{"num_hidden_layers": 14, "hidden_size": 64, "num_attention_heads": 3, "num_key_value_heads": 3, "head_dim": 32, "intermediate_size": 256, "vocab_size": 1272, "hidden_act": "squared_relu", "norm": "rmsnorm", "norm_place": "pre", "norm_eps": 1e-05, "positions": "rope", "rope_theta": 1020.0, "rope_fraction": 0.5, "qk_norm": true, "attn_scale": 0.177, "bias": "none", "tie_word_embeddings": "early", "parallel_block": false, "extras": ["some layers without attention", "shifted keys", "gated attention", "normalized values", "a norm on each head", "capped logits"], "init": "uniform", "init_std_qkv": 0.0445, "init_std_o": 0.00686, "init_std_up": 0.0445, "init_std_down": 0.0042, "init_out_by_depth": true, "optimizer": "ademamix", "learning_rate": 0.00115, "beta1": 0.9, "weight_decay": 0.098, "lr_head": 0.0189, "max_grad_norm": 1.0, "warmup_steps": 467, "schedule": "wsd", "decay_fraction": 0.305, "decay_shape": "linear", "final_lr_fraction": 0.0, "batch_tokens": [8192, 16384, 32768], "max_seq_len": 512, "doc_mask": true, "train_tokens": 156300000, "max_steps": 9064, "dataset": "wikipedia_en"}
Each number is 500 + 50 x the weight over its row's rms, rounded and kept within 0 to 999. Layers, rows and columns count from 0. Numbers have three digits each. The size before them is the row's rms in percent of the matrix's.

# q: layer 2 attention query, 96x64, rms 0.219, rows 0-63, columns 0-63
# k: layer 2 attention key, 96x64, rms 0.196, rows 0-63, columns 0-63
# v: layer 2 attention value, 96x64, rms 0.186, rows 0-35, columns 0-63
# o: layer 2 attention output (transposed), 96x64, rms 0.186, rows 0-35, columns 0-63
q0 098:569547611472484415497476570544525478481502579480446471451546469504509495540470484494491461535515542435546422574513533588457522476533518477566598430448504524538515497596563434508396590473417494
k0 020:508518658443526543517490474485473511557543489594493489474511483495491588511545477502528558575517548491525486506561516651484534422445473505342544542475475566493494488551433499519490515568482548
q1 096:558488424497515459580646439558582563578513458510514502498487518542516541441507486473483512565502437539561610454530501417559598531452496463455440492531429434506447479486502609511489471508503494
k1 025:590476518526511542559488364507488575497464533510497485560473504464502481539453481511521509508414369560482501519521429478438476557398491515542599488590482625439546514496517528505478436545441531
q2 105:392501438510524456501504445480464495464420481504514518435469462442483505594517519461509542466610611481511546445427517474522461504420486575468513434593526498521536518457533468423542561366548534
k2 028:398500415486505513491498556528508468557502571565501436576559605503475553492448490485514469497541519419548455530492560588476382534553550480590442513440570503577474503461436526468523566442552480
q3 094:397462450536494593484354514411440472438471469471530540525445508472481456461542536581517518438471536491370444482457526475457418485526510507452483602542509503512519534457443449484517417527511452
k3 034:574513563472489478508486465509503554438436473437491508463467444483513435557565523435512495519506511620422498551494451465468561536459525516334597441553506473483524503610543413523440498514484544
q4 087:522536518504500523568424533445494443481467496387477545479485561494515418492557492443549539466555508475490571440544507530495589498505546621487483500594406443477428482597520521624507476570522477
k4 034:582525493497599524535573531501458527555570466590507490395425482510546489508551583475546432458622579490519473494437401470443538519525476550444436509479428412465504555455525485448515502477511508
q5 099:619515522491491496617484480461500498624563500528513437524507590528497545494463508571538530585507447511401541518552540473483528513509433571456507619398433442479554506436526498454481482514471494
k5 026:514502493519484543558423422457586509449486593569479516533502529440499479453519526558525499477376489507505544534543606539455391559374467566560572470468450540445472508475509469475464452471489567
q6 041:531392500545531538464476551508549466522465474424465457448539410526585532522464502454595518437448498461540486478546507514476531463568534455422489510367405426410476577488510569532520477490469433
k6 036:478536544532553517527498506500510516475440492431435434500461565463449489446479433466489411482475531380483533444518449557544514605553550468498369568510490471434523546503561581474519396559536443
q7 083:548479494480511491504512455497611441422427489447500525531521520452505468440530492583541457439531621447595570500526421467455445463444529434523467526522457471470475511393432528585491466443409474
k7 039:528501511480484547409476522462485433484462576460513467569441534527507465438502531535604515520443407405457463559563544552481518521510526486564506427505527525528512539620528468504492428654511432
q8 103:433484498526523586526428510403396511519553529531533486587440533477477480494427500581544481506473496484386427449460510534471413507562495520458480583466568539468583526429461451463524486426581523
k8 021:587483607527457523511476358482485593434476517483485476489451534483455486543481479548508530554377478538472465545570500543529493520451409534434535469550454577438549518467526557582445434542516515
q9 125:559504508516522516621452489546551502472443549451484472491412524525488441418490510463595512559481504421463546440522555535482523548515569489436501506598424405574496489587566542510382481475515474
k9 026:508524456562534448552450465437477485464535465667503511488465414481549448439490524511442500407509494467560605517515526460473519428490482564526542566484428536476441483593461476399552558532467508
q10 105:496488543528494506538499472412383519571578528537536424576444512483473542522396482562531451537475500513417424484530504553467457523517484527498484583438600558494592516399480508452559514442562543
k10 024:487575616513472480533395445548507465507529452485477448483472470514511556508550444473527542489433535556556513499565521584511456471356449453519538573499474593502588469567505526433489510532408551
q11 067:529553498459465482562437424454550479451444418445530538440544457477505449562525593485511556498578589536527569528537519528494577478370459567476546453591491502573511520498553457483497458434437542
k11 029:533484469510579541596529490541561560585526496582520448520485549539486424526461538531547409541486485484529507426492437567456526533474528509582563392444462493441441525403586500444498502429565524
q12 070:613603558511478629491498417495674495427519470555526512466425549547520455613493551549540502493534503500528522601506468446479483491505491506521467538483491474529482460462513565490484479444520489
k12 032:511489452553539554546483480538547567475527465653545560481430466547538592516537560528511390537518578502442540443469381520455487459521476433515439458490509559490458526547527427447439475483537532
q13 070:568505461585522509474549527521591459590433487550525482422571499535516409483621513401486565523510556606512531584461521445546402502536438468500496489475453514535465504559473448517488449555503471
k13 029:396466500555463516422513515496417591458491586491496496630476457485511480517428465572432436548500524572461562505488477558520423458504474532358517518519542549557556478559517450495483457537469464
q14 069:422454479449552415507477493523455507516485540476449485551587474527504497516527412425508561572423613482429488453470444500565480586489483471422548446529587484541486504443493523446583565527540596
k14 048:468503425512509467604481526531503453458405438476522409522564442504511514474599484457456504546390511457564477520573521405514525460578491446639547438514485439516539437515504492550449471512469492
q15 094:487487465462504535420485612412496472530559470382490568508451451526522428388414504451490511513421606480542495540495475456567505525518524489435507485544620497524424488571475508550514514474484443
k15 047:512496547503487393524559501582523520494500536431526456482523439391508446457511523414570639520485487489430513502518544486478541549487532516401612551562472449512396467507485522581500543535506552
q16 096:503491510501477532421626549560572526472521462570463524451486414528501666533431462548434458519426501556512556517431445532482461466516498506485561468435568550495505448460492524473484514433427561
k16 130:493489494485464530406619539574569510447489471544458509451494421537502676552429459533444462516432504546504544507426461533480440477518501514485565461418575530505534455462507517479486522453421554
q17 099:461524563478448443441500524635472556511507576443566587526438378425516533494586539563552572529506499465437547585487546483520566501526454437540559531524541538546465496473503437516469549525468488
k17 121:449515557484453438450489539634468552485510573434553573537445395443517530514591532565548554527497493483431539578472567476522570515521431433502579535501527543548445501483504438536460560523450466
q18 097:478468379468515594463457517455571473506482532483440530485446550509537510504593553583600542490480482485565453564517487397518472461503545506503480525522449546475510448564474369436479441581434528
k18 116:482461391455514596449456538457570479518483526484439534494453554485527533493581551575594554499464481484563458565508479388518461483485522508500487529519448533458524447573469375458478437594431534
q19 075:540445470547530583523484451537486568421404597529493486552430489545533515435457489437434525437450431478453494566477452471510440498521531531581434499555480385480537505555549560503435541526438424
k19 135:564447439554521569518498434535510576441415595533487509556422479516517514423465513412433514439459439493468481570493447466495432497529531520577451492570475396469530510556559563511427523514432437
q20 091:504504533452542478459461549456479429519520592515434558534577503502532495573486550510517547483533472491577482475486535614545468397567469620619503454487519521484509546482527405505469575404463532
k20 127:510516541448525474456455532459453438538516592530437566534594497478526507574477563499514555485537480513577480474489535620547456405551471610591497437470529530488487547490517406522474571404473529
q21 081:567516475465532444597574507503556467672566555535499462488517573509527504423465467510561403542539419403601535492490484475524551520501547490525482481482462500428518490536545483507558585483485536
k21 136:563514469460533444601578495499539473665577566506501450484519578504524493442464458528567427546530405405592531506483485474537580526492540500542478472481447496448498485539534504534560581480488530
q22 078:486470487609538621433490523445441518498502528442471486501422508527545549480592485441556508477379468450484514491425388559515457518449512557520491515500502581425457552475524514572576491479584482
k22 135:511471483601520611403499507471418513530508512479463537527434481497514529432616506421546481496403480466475510492442381550509431518444538543488478515509522590425492550443535497560572484476577500
q23 105:581477536527495470531377523517422428484539503416487426417450556494441477456503481472556538460482459416441415557503496482457453513548499524561621540456545550569518513571518518458431542454465455
k23 127:606476545523492463526391511522426422495562504414476429425436540488441482457501482487554559466472463426440431563498504506443468507539506520550616546453543542583492513557502524434432539457486439
q24 076:507459554500540537506448510475512525446554519477457441540439448537566572462414520521582511522412591571466504395574482614484513507485523437439489579465518473442533532549614567517459450530501490
k24 131:552462550494517536465464494482546527472551514507447492550435466517533572418429541489567481547431578572459511406582456623484496505484531413418490570477525495446560528531606560518448430524517520
q25 102:546501581477517523509487585493588468453446458486487526498482411481465430531608440452497458486526530455511464605497518563465572527457491355484447442485481503520524479568536565610466530528507417
k25 132:557502584480523522515477577493573474447440473498490524489475410493478434556605444461509457475520512456529463602508499567454572544457465369454455428488493526511502477570526555634480498523496430
q26 100:456420479482540474487534564399535536522441549524496459484494491467439424518502496592484560552559498421556587395491538495461413636501541505464563490526520525443459527562561451477483577478536544
k26 118:455427471488528476471516593404550533509441557526503455482479509477441417504485496588487510552551500417535587404488544515482420616499555499449562477535510508454459519575578450458488587464554544
q27 094:474534519523448521519469571574587481458560503499502491447539557509494505457525484467456505490571433491557609455481454581450502520532564524545541497530440434551365481533540436477440368586526475
k27 117:451527526523449520536475575570583453463551501500498489440545569525502488443543480486466521477564448471544616458484480563475507516542572529571550490523435424545361481538539442465453399578558476
q28 074:518537518432480561486515530557469480524503504478562557554507565468460536451526499592414450595498426541511370445384545524490482497560486459522469512484537518545507457536416512464428423446579418
k28 116:487530519425502575517531518558449484490517507466566526550512571490483530478511455615447460578474423528510362439377562522514483495572476458487487513481526508560487464528413505478430466434580412
q29 068:476535469439471517486475414570421409539465452469518523574399520491439547493515542562544486436470507437510583488491571510485502538424478553524476427506547418582500415373556502519493450442477472
k29 130:448519466456493522521463440557418416517458455431530493557402531513469525524504518575549523427463508434512576470490588500506507536433477570564482433518542414586472419372551513525482472439476470
q30 065:479411563585542449580445560499523559449527407508434494465475506594565519551539491563425511459505556504541516565499475484531572516455459466524436500436454443462492564499558465438467480455474367
k30 100:536407558591512414576467553510522554502540399539420551493472468548519518479582522534416498506568549520521533569523454481511564504436460446509449503443434470435504568480583464449465475453482404
q31 074:463474478540423538450427534463496490516563586530539489651432570508435501496433470593387482489458486506464488577546487542509504470511451505542488481454535544496504462507478505472514466667460458
k31 128:455491493534433544435421511464504486499545588524548468636424580541460497545409458615403466478463502491461497571534493535508513474500450508552503482449528537502506459493477505474516500656443456
v0 100:493463545516486512456554583444446485499508550551517497466453502495509634526542487567476443550411561504471489497387501487552592503616498461582606537625541464499447508483472477453514527498480499
o0 100:545475554443535549517562476541439428585521499550504606498425555486502536501534487517513507538517634519458487596518455534587544563532482583466492497597454389477438545469537429547505514523520509
v1 076:479516509477605551405419540492473449399491471501540545471483513508529588466522582513515529518487544507530493453648535506431582439476482469440600469540521434490549514442509474537442437484445431
o1 105:527456539519547521467478431571529496455451486528585571492478549504518455501479545523472498548501555557635553539551466508393496497515540452473488463472533488465540601475507464474418662451420540
v2 064:586437465593459507424530555505497510474531556554517532452502394499506486492609563496454532512612618463506461435543474446469497460530523558574392457507516487545521496570508529462509518427505562
o2 074:487499582510498566443464531432492522496463527553504491400421656549604514518527529553497519478515565471508459450513447510406557488501526515539414550477518536476555537508574503451553632486525497
v3 096:585477479553504553544480523469534496420511568435481571482550453494514566578589486547541463541421504494455484510456490500469412431617494568489540455559542411458465500392502473480448452541414519
o3 095:518453573518546632531469499448519489407524492448455513476494566501563472519481495560461482567528495538504507525469599466444502502585603554447471488478495525522530495414471580496407635493488424
v4 081:501515499522496453518556425471517513639513530532465515483514473535465317539477434546545465531443487485433496508503492554531515505450466442565436470496469533548350492486471584498491549452525429
o4 114:453516452502510468600454460490413538551523558473485469476533485474456492515533473557492516482448454501476441474487532471496589485458476570557521470485422507496355451479445610533543349511507403
v5 080:504385411577475441506483572507478541482642421455567493511512486626563481493487570439534565526472496543533498519488535473502450496487396568499466530501522471487454503502503503491438602415485519
o5 110:544654562483524621519504507379567552411571537529527439394385488508587471587454568535522438423538494505497470516488494498496527508504492549487517530498502464450491537514516519507503487510518489
v6 061:591544479447526420442582548523526532492486441560515514531426576564467573510513524538540415465415550476516505482398522491503571471564461548437443439549467479514484547548461595587544468451457533
o6 106:495548534482495411445542438528428558566463418551499609486469492477510521521410515520583505464472511443531546504382443437478540519525512462503416490531527594466497578503502534467506590536444604
v7 077:598497564456568516444527379541561491644444539529505532522464396418493449588488461519476505484536564536471421469521489546395564499506495534465491539523499427476482473538482507557489524436529472
o7 097:525398485557546488490511467523498508485464447475512495582473516508496515488559481580466523530498497561528494565475506558406636456482510564515481564432456556519445471450401570471514394365456476
v8 083:534553477421407466480510529469465522543513567531478504525534440463484530509457496534427429428359408409454482413498580553552562517567476551573447491539491484542490540601470473461498510468511453
o8 108:511463513485488431452486455487463555619502500574439591528547438444500544429471539542470492409446580418508404432481575534531576454488495531464472449534482481469510609509503469517565543551570471
v9 113:485463561490469458486554585512481521547532509411503499472438551531476487399525504454540444553690572548534576548468577489439478589484547416530491485524439498487518513429444523459490535486498520
o9 092:461474495439444521527548602464494542483529472482459526371459494584522495516512531405592458546498426468520487448462646454509450540574552465467543517522522442508497546504477531556514597475456576
v10 081:467511416565552416490435560474505560511498551532520496484499590523511484568467463499513439578489489488560482521511547611425455509558507375545517556607477533460462495563500470563465512525372507
o10 103:458558393478540380464521486460508521480540471482585466469464504431428512420494480505555477548500529453489471614548528548406491559491501504410492573537450465534434471480440600548452519547430481
v11 073:611494372477467448528589539475451492513498448526496557495417459459522561443521590446478463464493576396518539461485500469432508464462435551395514471431467467518524518568483564483490496554426533
o11 088:486484572531435558464536468498490573524422453520484583484470558508567492477455584555514479450472513489517493448461434558427518407498506459520453518479550580447566552522569566488477679485464503
v12 075:530394470527479568348506527451558510551594456470530535503509500556543561574575530471513605448421485538562555536495551545472466451504448498527518498555508469547543506484513512607489561424525515
o12 067:534535503437505655541526474419554545505497472545560489504420519467570536618487532576481529383547543473552537506481586572469557436548500537516532485516489440536461509530514569549532445443485525
v13 090:400508486504478441513446453521508507474434483508498516512555573576525525532498505514500581484376517570509474416500571500558656551526488438463480520532552490531533511580503505640495472483513417
o13 083:473574434555567393538516492516503412454596521521507499479519414483466514510539471412517498476446557533530505524491564496550546579514407500454540435494534405545489492573479533564523436635485526
v14 071:566393414531455479526516586463465532530597455526556493505483414609551560451544597391526506492505514520520561501526512471507372507488500515590481492459493576532504518550477463506484551452553515
o14 084:559590563482488615498448506430501554500516507588496487406376494570599488520485550538548449366518511498486527477474504538483482482513520453536488513495476551495555559528537486568527619442529489
v15 086:479475431481477441483512532535528535464499576370481463486556511612494450464447459482550591476555442581513615509517515552478557533512463471439468519553519591481491484495512406560557445481506601
o15 102:493540474432503402430512541481579523447538529406458365495458479503418436482501444487539473489487449499459581489417570496526490496536387552471572470433502422546419472440450517547506489504503479
v16 073:441490449532506556552470468534502511509475527451485467532563510542537349531429466491514636505414534450526440467502511567471526404519515464529474470546485488415378458449578522436499464449469469
o16 093:491562460536581470527509542490496477429482538411496370521483488478466464493479458425481544561488452452516390527515546511483472525530377548465506471464509420432424434445467527460541375550466468
v17 077:410520561484500573492452424476549495500493612505498531526570500577508578495507493529463604526522508596437518465458480507538480475538583500412621532486503521537488506422545531374479530500461565
o17 101:525524440470563452555507496512572458553570545439531437517540478550463505486564473486446524493543584539471500534417526530611465544490481541452609460482509424595446441462464537439490375451457470
v18 113:526468538528555458455557553456458508474533509507518473505435566581497556457481522491491467566674546481494564543383488457507543571466576446560452519474432545518483511473451478417551556442502572
o18 103:479571533475542458504472466548427496514531467488535484437466487567463490519488500441581458454543484493475543532326389457513488596549512490500547611559464453573459545420494478422537464487485535
v19 077:354508541473477487506454520480500448575516494555512514494422594467478547378453479498496493531389464467479484525467528531478487580566550394452405524496493427480545496456499503513555538464575579
o19 109:464502460467459490582537544455512429574510464514500529532484428451425572445440522448461502501488555539447568548432486531479517514483553520476419486517472360463384453481514490547610413440487547
v20 085:530538492522542431598542510482407492517532514578494471508516495470430582508450534518504389520515416451389541573399504501466474541500532465412530607531473418470456517601487510540514485497457469
o20 101:449463514481508448474487442511424527538477454553451493459566562410496539464423499563537484443446464553462513491435424540474492548445546585503456621544502511450511478475465418470461664479473484
v21 084:509533547464487488670532477563417468487394554580457535500458472447512615485476492559508505522436483498511516460543475516489564464620511489410556488452602535478511480474507553528496436501462506
o21 082:579458539505524436490526582546466442483465543516433568532519479519446561430569511444485584525486441555510476489541430512564420493505467497429461415478607536517462418431507556490427613541503502
v22 085:444557569444504455498494442505581454637509483427458448497424490441444479438465453501429518418539465572543439489486498523511505486382500412614463473523498480497532501471497506387477519538526482
o22 089:441405437493421459492556530564538542599473539440479439545548435495442526466507478473409544489476489506534424468483541481493527453474528435574493464577520448485512471536492483436497329456545441
v23 090:552493515531416470496552520468504498552500528528489537498455594440497448482545469500521434479549381459469545530424569478496379536452473503694499509546569461519485517449444521567474466515490473
o23 103:541472476394473522511533537473559485570555486528495544500505472404521556502481535464452457476476441560533481453530644446527523438446530548580499476601483480458489419546476592549490487591600504
v24 092:487503477502517460580406383523509478462543495536507495506587438487532426568517528515558549451411472611462457509542443505513456388575494525493581492528487549424434478525580471563528459560461481
o24 101:509505509489550484510460456459530506403440581476537401491540542578525389518521430592505448513536444627532452551430491507467448469593468560583459512518520553463504473522439470577474468527521452
v25 167:465456559531650529510474480498480540472485558422392456489554500515555424464451394457525603475505533528502499486501509522588451582489533503449468624513453480437490573472547523543542472531502503
o25 018:585512431493415572562588510466462546510499409481481539485501475446523460482463434479486544576592518499560643400628503490477523540470560552513542501537467524478486495481503562500560505452550479
v26 063:505380498515513441539487492487413536479551461450536435553516589619560480474574514431558636515448465465563513492483510491538570574470483497480461537529594537481485502568520472506503551406495528
o26 073:545628557418511532482528530441489530357582510534511428491440439579542487527565474413516462464439448497426511554454525496509546573505491511519553486462552414475496473545497447520515447592505486
v27 184:534537437459362482482533512492516466517519438578598549503452489490455577565561607537481393514500473483496502515501487468421539404510458508541539361486535526569500428519453479472454527469506510
o27 018:445492567505567478405403544566556492520534566475525429530496509494482530545529499494459508479422505468469377559377498521531457504542412427485406503440535529578562525500497408497490535547462468
v28 081:465528371505525458490499561499505515478449533587510414490438570508455609454509553480446421516434597519507502545513473502505512463539540541383542497414449495487537506643539504552475471530484512
o28 108:498511480504497470478474483552500530559413453576470518468512590508529547495475536495550429524461529510486555485475366557460492459485565442473428546501490553444547533540638425488439652508466518
v29 070:477401516591499482463508553532494543558554473459550486521506452610552435489447557483529540538512518466524533442530529525478409504374411492323499552468515512492422487453516517499514557514488498
o29 082:504588587516536590516558514424556519413525545471530376411396524516543496545502575615545469484538478486490510494526559527546482500411407521507545504445507487479456449500459509531528434537459468
v30 070:506427533572507489490517553456399489485610506601538493488481490591580482504463561527521603528500524485544583514444501479564459441562494516376509505530380528504522505455497440533511582493523548
o30 072:499587605461535572521564472482488469442525569552540444411453515508542422580516535559527487440575492429537480574421417558504403480524483558443510502483455413542478525487467491536545421498515524
v31 089:475473456515512443511475520563483493519465568398511513482481468504541477519574513497481661525470478470539512501510432444435552512463564570354598454413536460495433507433526459588467480511492500
o31 107:490487499548530516445566535533543461349503489443506392497479538522557504473588532521458491524453489515555546522482493480433457466488597543500574458394555571458499504514531570546403609468521511
q32 101:447515491567458444526473448489448467514467477491476503437461530488497590484439526475513592508590542542559609560476539557550526583481429605565473499574601437536476504519537556522417545556508456
k32 041:476502548570429447502470516483492413507466458395469500548497546565489436501500433514450537593420481593550592460522566534417568506485556471454617457554493474542499454447443502491463575517493544
q33 137:426500597462500486433473561552597485499544501505504566556417462510481465547484470415541479531505442415435461549535490492473487544600535527588457480440426538453565483558561447454503467457525395
k33 032:424516597548488527472492498489427456486517515557458542529400487515509527424414506419485530550505487597518570500505558503524546480460486522385543492572428474475500499425415574617480543455454535
q34 106:409470555557463575458504549557422464511551554503504518473607473457472529539466517380565465490495515514443481565584463467449474524426454500526381504538551499385506467544485502597528524475539484
k34 034:490460460476442510354461447546538572464595561487497477453535530491466502460496511548554430550547582576526474492442472575599602408458443513426452503460502552490450497517559526485504559500526518
q35 100:560469407493507495507502439516482522497461521512479497466471541486496462467543499626422524473499439553508569443416615431510494390592549487404590489473435537478434544502421473447508519494504564
k35 034:437479380518480463588492530559552431518391522474476559458501529490497490554472497535544404613477523528552546459515558549499502517500513463550441489520433440551442461467472576528438574428592528
q36 102:470434527556441517423559584574489467491558503525499482479601453466451495485552524419564465482458447491535454563574394499451459563465422421581400491496541510416514469506485486569522524471472550
k36 052:484494411479499453603517552582494471559474513425511474506599528456444484513470427536485533453411443464565497491438613414579481455625475481553470550487486525551454474554457489481513483480545441
q37 098:555461554450478499485603538540378549599538473481517489503611550478466498460542494481489567508500512587569514519481460455487432573514461497522369554419496535483455502470549476555585554506552542
k37 040:465504539588475428493521557368390453419493432417522461538475478549493433464533493459473490581359535539488532546486549482444460562512532483525547482461449488538599446480474482527553524514462489
q38 044:379398540499595524477443491480480541492392492469480455496535501492571484432535463472523496426483699489501485434473517550588460520460480533483556518487499462453520558459496553535539498507454504
k38 036:422502472505542481438485407495516528548414535542373495447482532495539527440474458440540585479510452504477494479544453509604443545528547385537551585475513488450531591419523503487532437459446449
q39 118:427536576490497488587467487545398529563584528513476494461505368614455443476507497499466517529533574455488486511522482528418486527607485504573598502518435487501516485559503412556536548541466539
k39 052:571462440510496490506516523473529525503532519658473506393463566507509378521465525462447517486466480549487524530583491410543501542454462514404479486495457481458493468530445442520582576511385564
q40 115:517509503452530546513425507504581552477520452496500508572451515511523441506430494436441577501530445440430569494469485594527570546503578417582502460464418477545455480596514400465532463532467395
k40 031:515481459509455557517437469545558533608489507440513506490499528538498387508440472516566425631562506559537499408494488520610603438472491534560494449498492521532546486519615548488491521472561526
q41 110:572478448533472546473512488529505470546542486473500477527563574478523521487471480538521477503509490614459634456539465442465520412492441551503521491420489422425433525468385578529590545490473606
k41 037:457466400423463469404501458605530511518448499409507473503584571485454563550486451546527458529476448434576414546512567551475544530510432487493509453441547529560373504472489470476520544533470473
q42 115:528512536448487552442502492582556516569566474507499507536558513461539517569510513433443555475519470602451558529576506495496609445514503392557448506395392483465445490582450452489551506566464510
k42 032:440520557515490556499483496625451518556484472457461485458468468537452548466381516485531551538466538542531472479415489467572595461570439593623533484589499419471517524416453521502483523494474488
q43 088:572498471467514470470458476439578528470500431476506481576440518509527399451497505592448552452477460490561584445432526564501445454539572434483630497423424473570430534499437495471538470527460516
k43 034:441496571563472522609531585496410540517497471472506440449610552474489439480532461536480445509382429478575487504528516463529538587457471405580444483513512520561474493467452509532584542493442480
q44 070:437383411526506450482479534618479501546429444458477481565638434465497486447487437393501611540542504515526555483476509521525475536576529398519473499501513536485489511504494566538512453514475452
k44 049:471540545495547508461509488540525528508485552603414581486427534471521474407385492505505633438568428486528523462478521562515511529477546483333512569557500555494533506498501527508505463447491458
q45 098:485598571469522514523510492422545562477473502515502502415342590530537442529411511562469490378539435438534525434412528454481491509534564499490527584533482548481483494516502481580520493503524455
k45 035:445515570499466610423520495443503529481510465507520494463533525526495510559514558471578459471532610583549490488451465542484483415470510531460440530487505409401456534525561481570419646470543493
q46 103:483473481481593422522480486525533504469439511465441490518440532540539476469448396430457611521494458482548537414478543476601482523575565459585492493529465442533483495471449499541531492519432343
k46 056:468518375545477504544474511586452442479420524509527474600619429484535574512525459510505512502376445539464497505530534482546486418545482498487544448450502461533549423468493507399444494527410517
q47 121:630518523494483506509538450517569542526455545370538511556495500537473501371421440518523503507507552571507440424534441473455504459478515505421462571501528436521450504378478525540465442466435494
k47 051:547510507496460487510560517540476602497481556500536517554519612459504561419410478519512572467558482493438587543513498519471491570548478520593445520547499513496457548657493527535540601571467471
q48 105:528523626455523453530541541511486510522461427445515448566508484538493466532545492504504572507425473433573518512485425457482445566524509526500496655435399601476481542538586546573512518542524480
k48 139:550527619456532438491545557510504502552473426458513466563505484544493448509554504497499554511450477433593521517495425451512435554511526526522495653439400593465493543530594542561508518545543487
q49 115:468495557537449461508494517571628487571529486567545414562558454505481508528505539535508486560545439420466426559405547508512572493450599553536529438460520470525527519455471522432479437461467606
k49 150:471504548548449470536493528559630496560528496562542385543552437507496482548509546540509482570540429428486428567401543511513545499453611545544530461465525480537530516467462529437492451460462604
q50 106:474502572637498448511594381435529534514466511534458405455512455446539515482553535464468496474408486459512550516457487514465367568594500506565503581530537481549526476474457493519455521516465456
k50 145:481511563633488451502576363440537535507487494562454417446514446435536518474566551463461517474404500454504545512466476508471391555600504502571518588523550469544532470479465480516456515501473474
q51 069:454386575577508530531467470443465551514549461463494503412532460552515536495447478418491504482491601548449505512528501499549511555410487522525361516404467492428465529516617477546474520462567504
k51 124:459414586569483543504497462446467550515555463488474536419514460522495524465453511414497479500497593547440504508547472493557475549412476495497338543413472507435516523512619457528466530464585493
q52 095:533529512490442587518452497518456509526441487498527491497516495456430478519392527479518552533615506556396591545413568536538558544551568522513452457564442543545448493576522437503507518553461385
k52 138:511529523495452583534432512531466487513448487501531482490536510476455471532385512485520575535597501557394594548400577543549577543527566526522465467563449528549462492569501435488523525552476384
q53 072:482459535530545480415473566523656560484538535493447467518432462520563535526460478385574541492468463398400467484551465527497506499553523524481452500446457487407548549560510490455488481477516401
k53 144:508468525519519467393485566521640569504543531514429506531422478499532566493481513362546520512490472429389481486564440508479481500562529492477452498466458506403568543554534478425479469483517423
q54 082:589480474493531524519518428470479586462492500514492479521524511491567539473529513517426532527480463602415553516503492531477601451438537469430503483349345504514517509544484406495516565514454554
k54 139:600479488487524535506530431459474586486486496522483506529527484479557555489524524516425537525461452616419549504510474542460593435453558447417500481374360531526505513538493411493510554515472555
q55 109:555443472524502494409531490608587449513519467453476502436460537516487468481458523515476551340581474565600494470417504477544541491546505395553436507465478482454457548486505498447509538561424529
k55 140:558462483519493479410526499606581443512535472455469508422451528515490485470485537497473547331572467562593497464419512470524545479535512404554443508457477499454451538483510508438498537582425535
q56 084:558522569476495551437464548570460417481517542559498502498594427467515469616467533438482454487475504526463545481512447387458455508384536540525503581561422464445462454437463598489508501489524533
k56 139:542515565467491550450459545583467425498527549548499484491616433468513477620472532428495452473466474531465558493507460397464456521374540518501512563563433481456444462426465605511510482499521532
q57 100:435523528491406410470489473461576439534542420461537597554421578495500536523498472460465484549540458544494585488504456507491559498543448560589543473440485470506347496479412550493470520522464475
k57 142:408522523492422419482475462463587444514554429437543574542420567507510525544481449469477511523542460537493597490500486516497563507542423565585542463440479455517345498491412542510474506516469472
q58 118:425535569530471474413517412461524453474515568455492480512506496461506558507519504434470478524579523581607470449500561515452530462461576435541562472433537487522448496543580465576392488532618474
k58 142:424536556531478460424514400464517469465516575467488489510517501462515569519535500438475491511566515601597475460503577528452536459475569424534563484426531478527435494536570470593396504531609485
q59 106:409484527567485483448570572484557466435458503588517511487480468506476410411489506515517495490492458540495495529632582526522460469399538505586496544450450535468505504530450462582628517455480436
k59 146:409485518556481468453565558486563464438456489599522514483470480497479402408479510507515480482484464532503498517619589530507454471401561495586503557437444534489496501543459449569618531470478433
q60 085:465488542503527493489416459436531491536468482505486539515431448524479384502522470505412449507397488398487489442440536386451433428499602511444575461496424444500520503422482454461486452437537473
k60 143:450486514496530499503428482445524482535455490507495540508439446531476376498520472506423447522389471395482483434451552391468434411507592520460573455488424448501507504425479459439482445433541474
q61 077:481505528450473516492595449590467495570516538489525518495478544457422533514511491585504470530521454511407539512540559388437524436617433592478409514441509529540555464510473475441452507531609525
k61 143:458509548451496539490589444589480490544513549480536509473485556477458501537499465600513455519482473505398546519542593376442509449612428597494416518438495496530533469511458480450460515508598530
q62 077:458547447522538496563496405523606456564443474601448537446454477513540460481456524493474529591507478486502427548590526466626572517447489589465483543486520491491436502523546474543381538523497526
k62 139:470545461525534499555512399539596452584411464612454538437432474508534458480463532496460538575526468507512440551598521474626581506457484565470505535485519488498447502525540490524389531529481523
q63 065:480551507408463454464582451564565501528505492497568514537470514447449474556463538482464545485527419371532398497525479498522496549485463416397461473437490576547500378484490400470487470497466469
k63 113:438543519409499481500549458553575506493503502474591467501491512481487463590449491502475577452492432348530396497512514505536531579488438437462459477443496535569490368464471416502504471478457457
v32 108:471474554432507487549494478460469507507462489589502450477548484479486479531546511512483443523520485463459422438529523541519506504545516459696547549627390564487460500610508485518497515447417479
o32 120:533499474413564450482477457453499499497537459545477461506504533549453539473543478492477474506546462444470357471534475565484507572525373441614493576566415457516464561498500466538526472442380477
v33 082:471582389485540543606514557592533459478470521477477543575519469537505463483450525460479588509422489612548574536516380488494450531496468440475496482466560605471484496454522442493515439479442503
o33 088:450521466543594470447493561605506476537466468473486463553517480481458424478448467425484515514490491579536566508520371478523436489482438408499461418460598549462575506462479489517439610478440488
v34 094:511469447486457470600454473479497471422533536583531492517501495448510625508363467502501492446496420520505484430446474465466535490512553571504382596415520485525543518513525453408507461420514513
o34 114:545473494544487488542476455448480397498539532557518578490478464416467606460419444509482535417513496532532517386451404475474494445492558504459418632481470470488505497424574480457476484454557472
v35 099:504540527547454452613541614506502503481507527551481462495536554436524575495495525507499517533553441517501415471542547567514575480490469429434574474572605474466426504538472420377464481517470427
o35 108:496500510505472462516507538497487501578464505501487503429527535471483496430431567481573510509481454533494351443531409554478550508439456504491542481550594463407536511518474425421450605623540457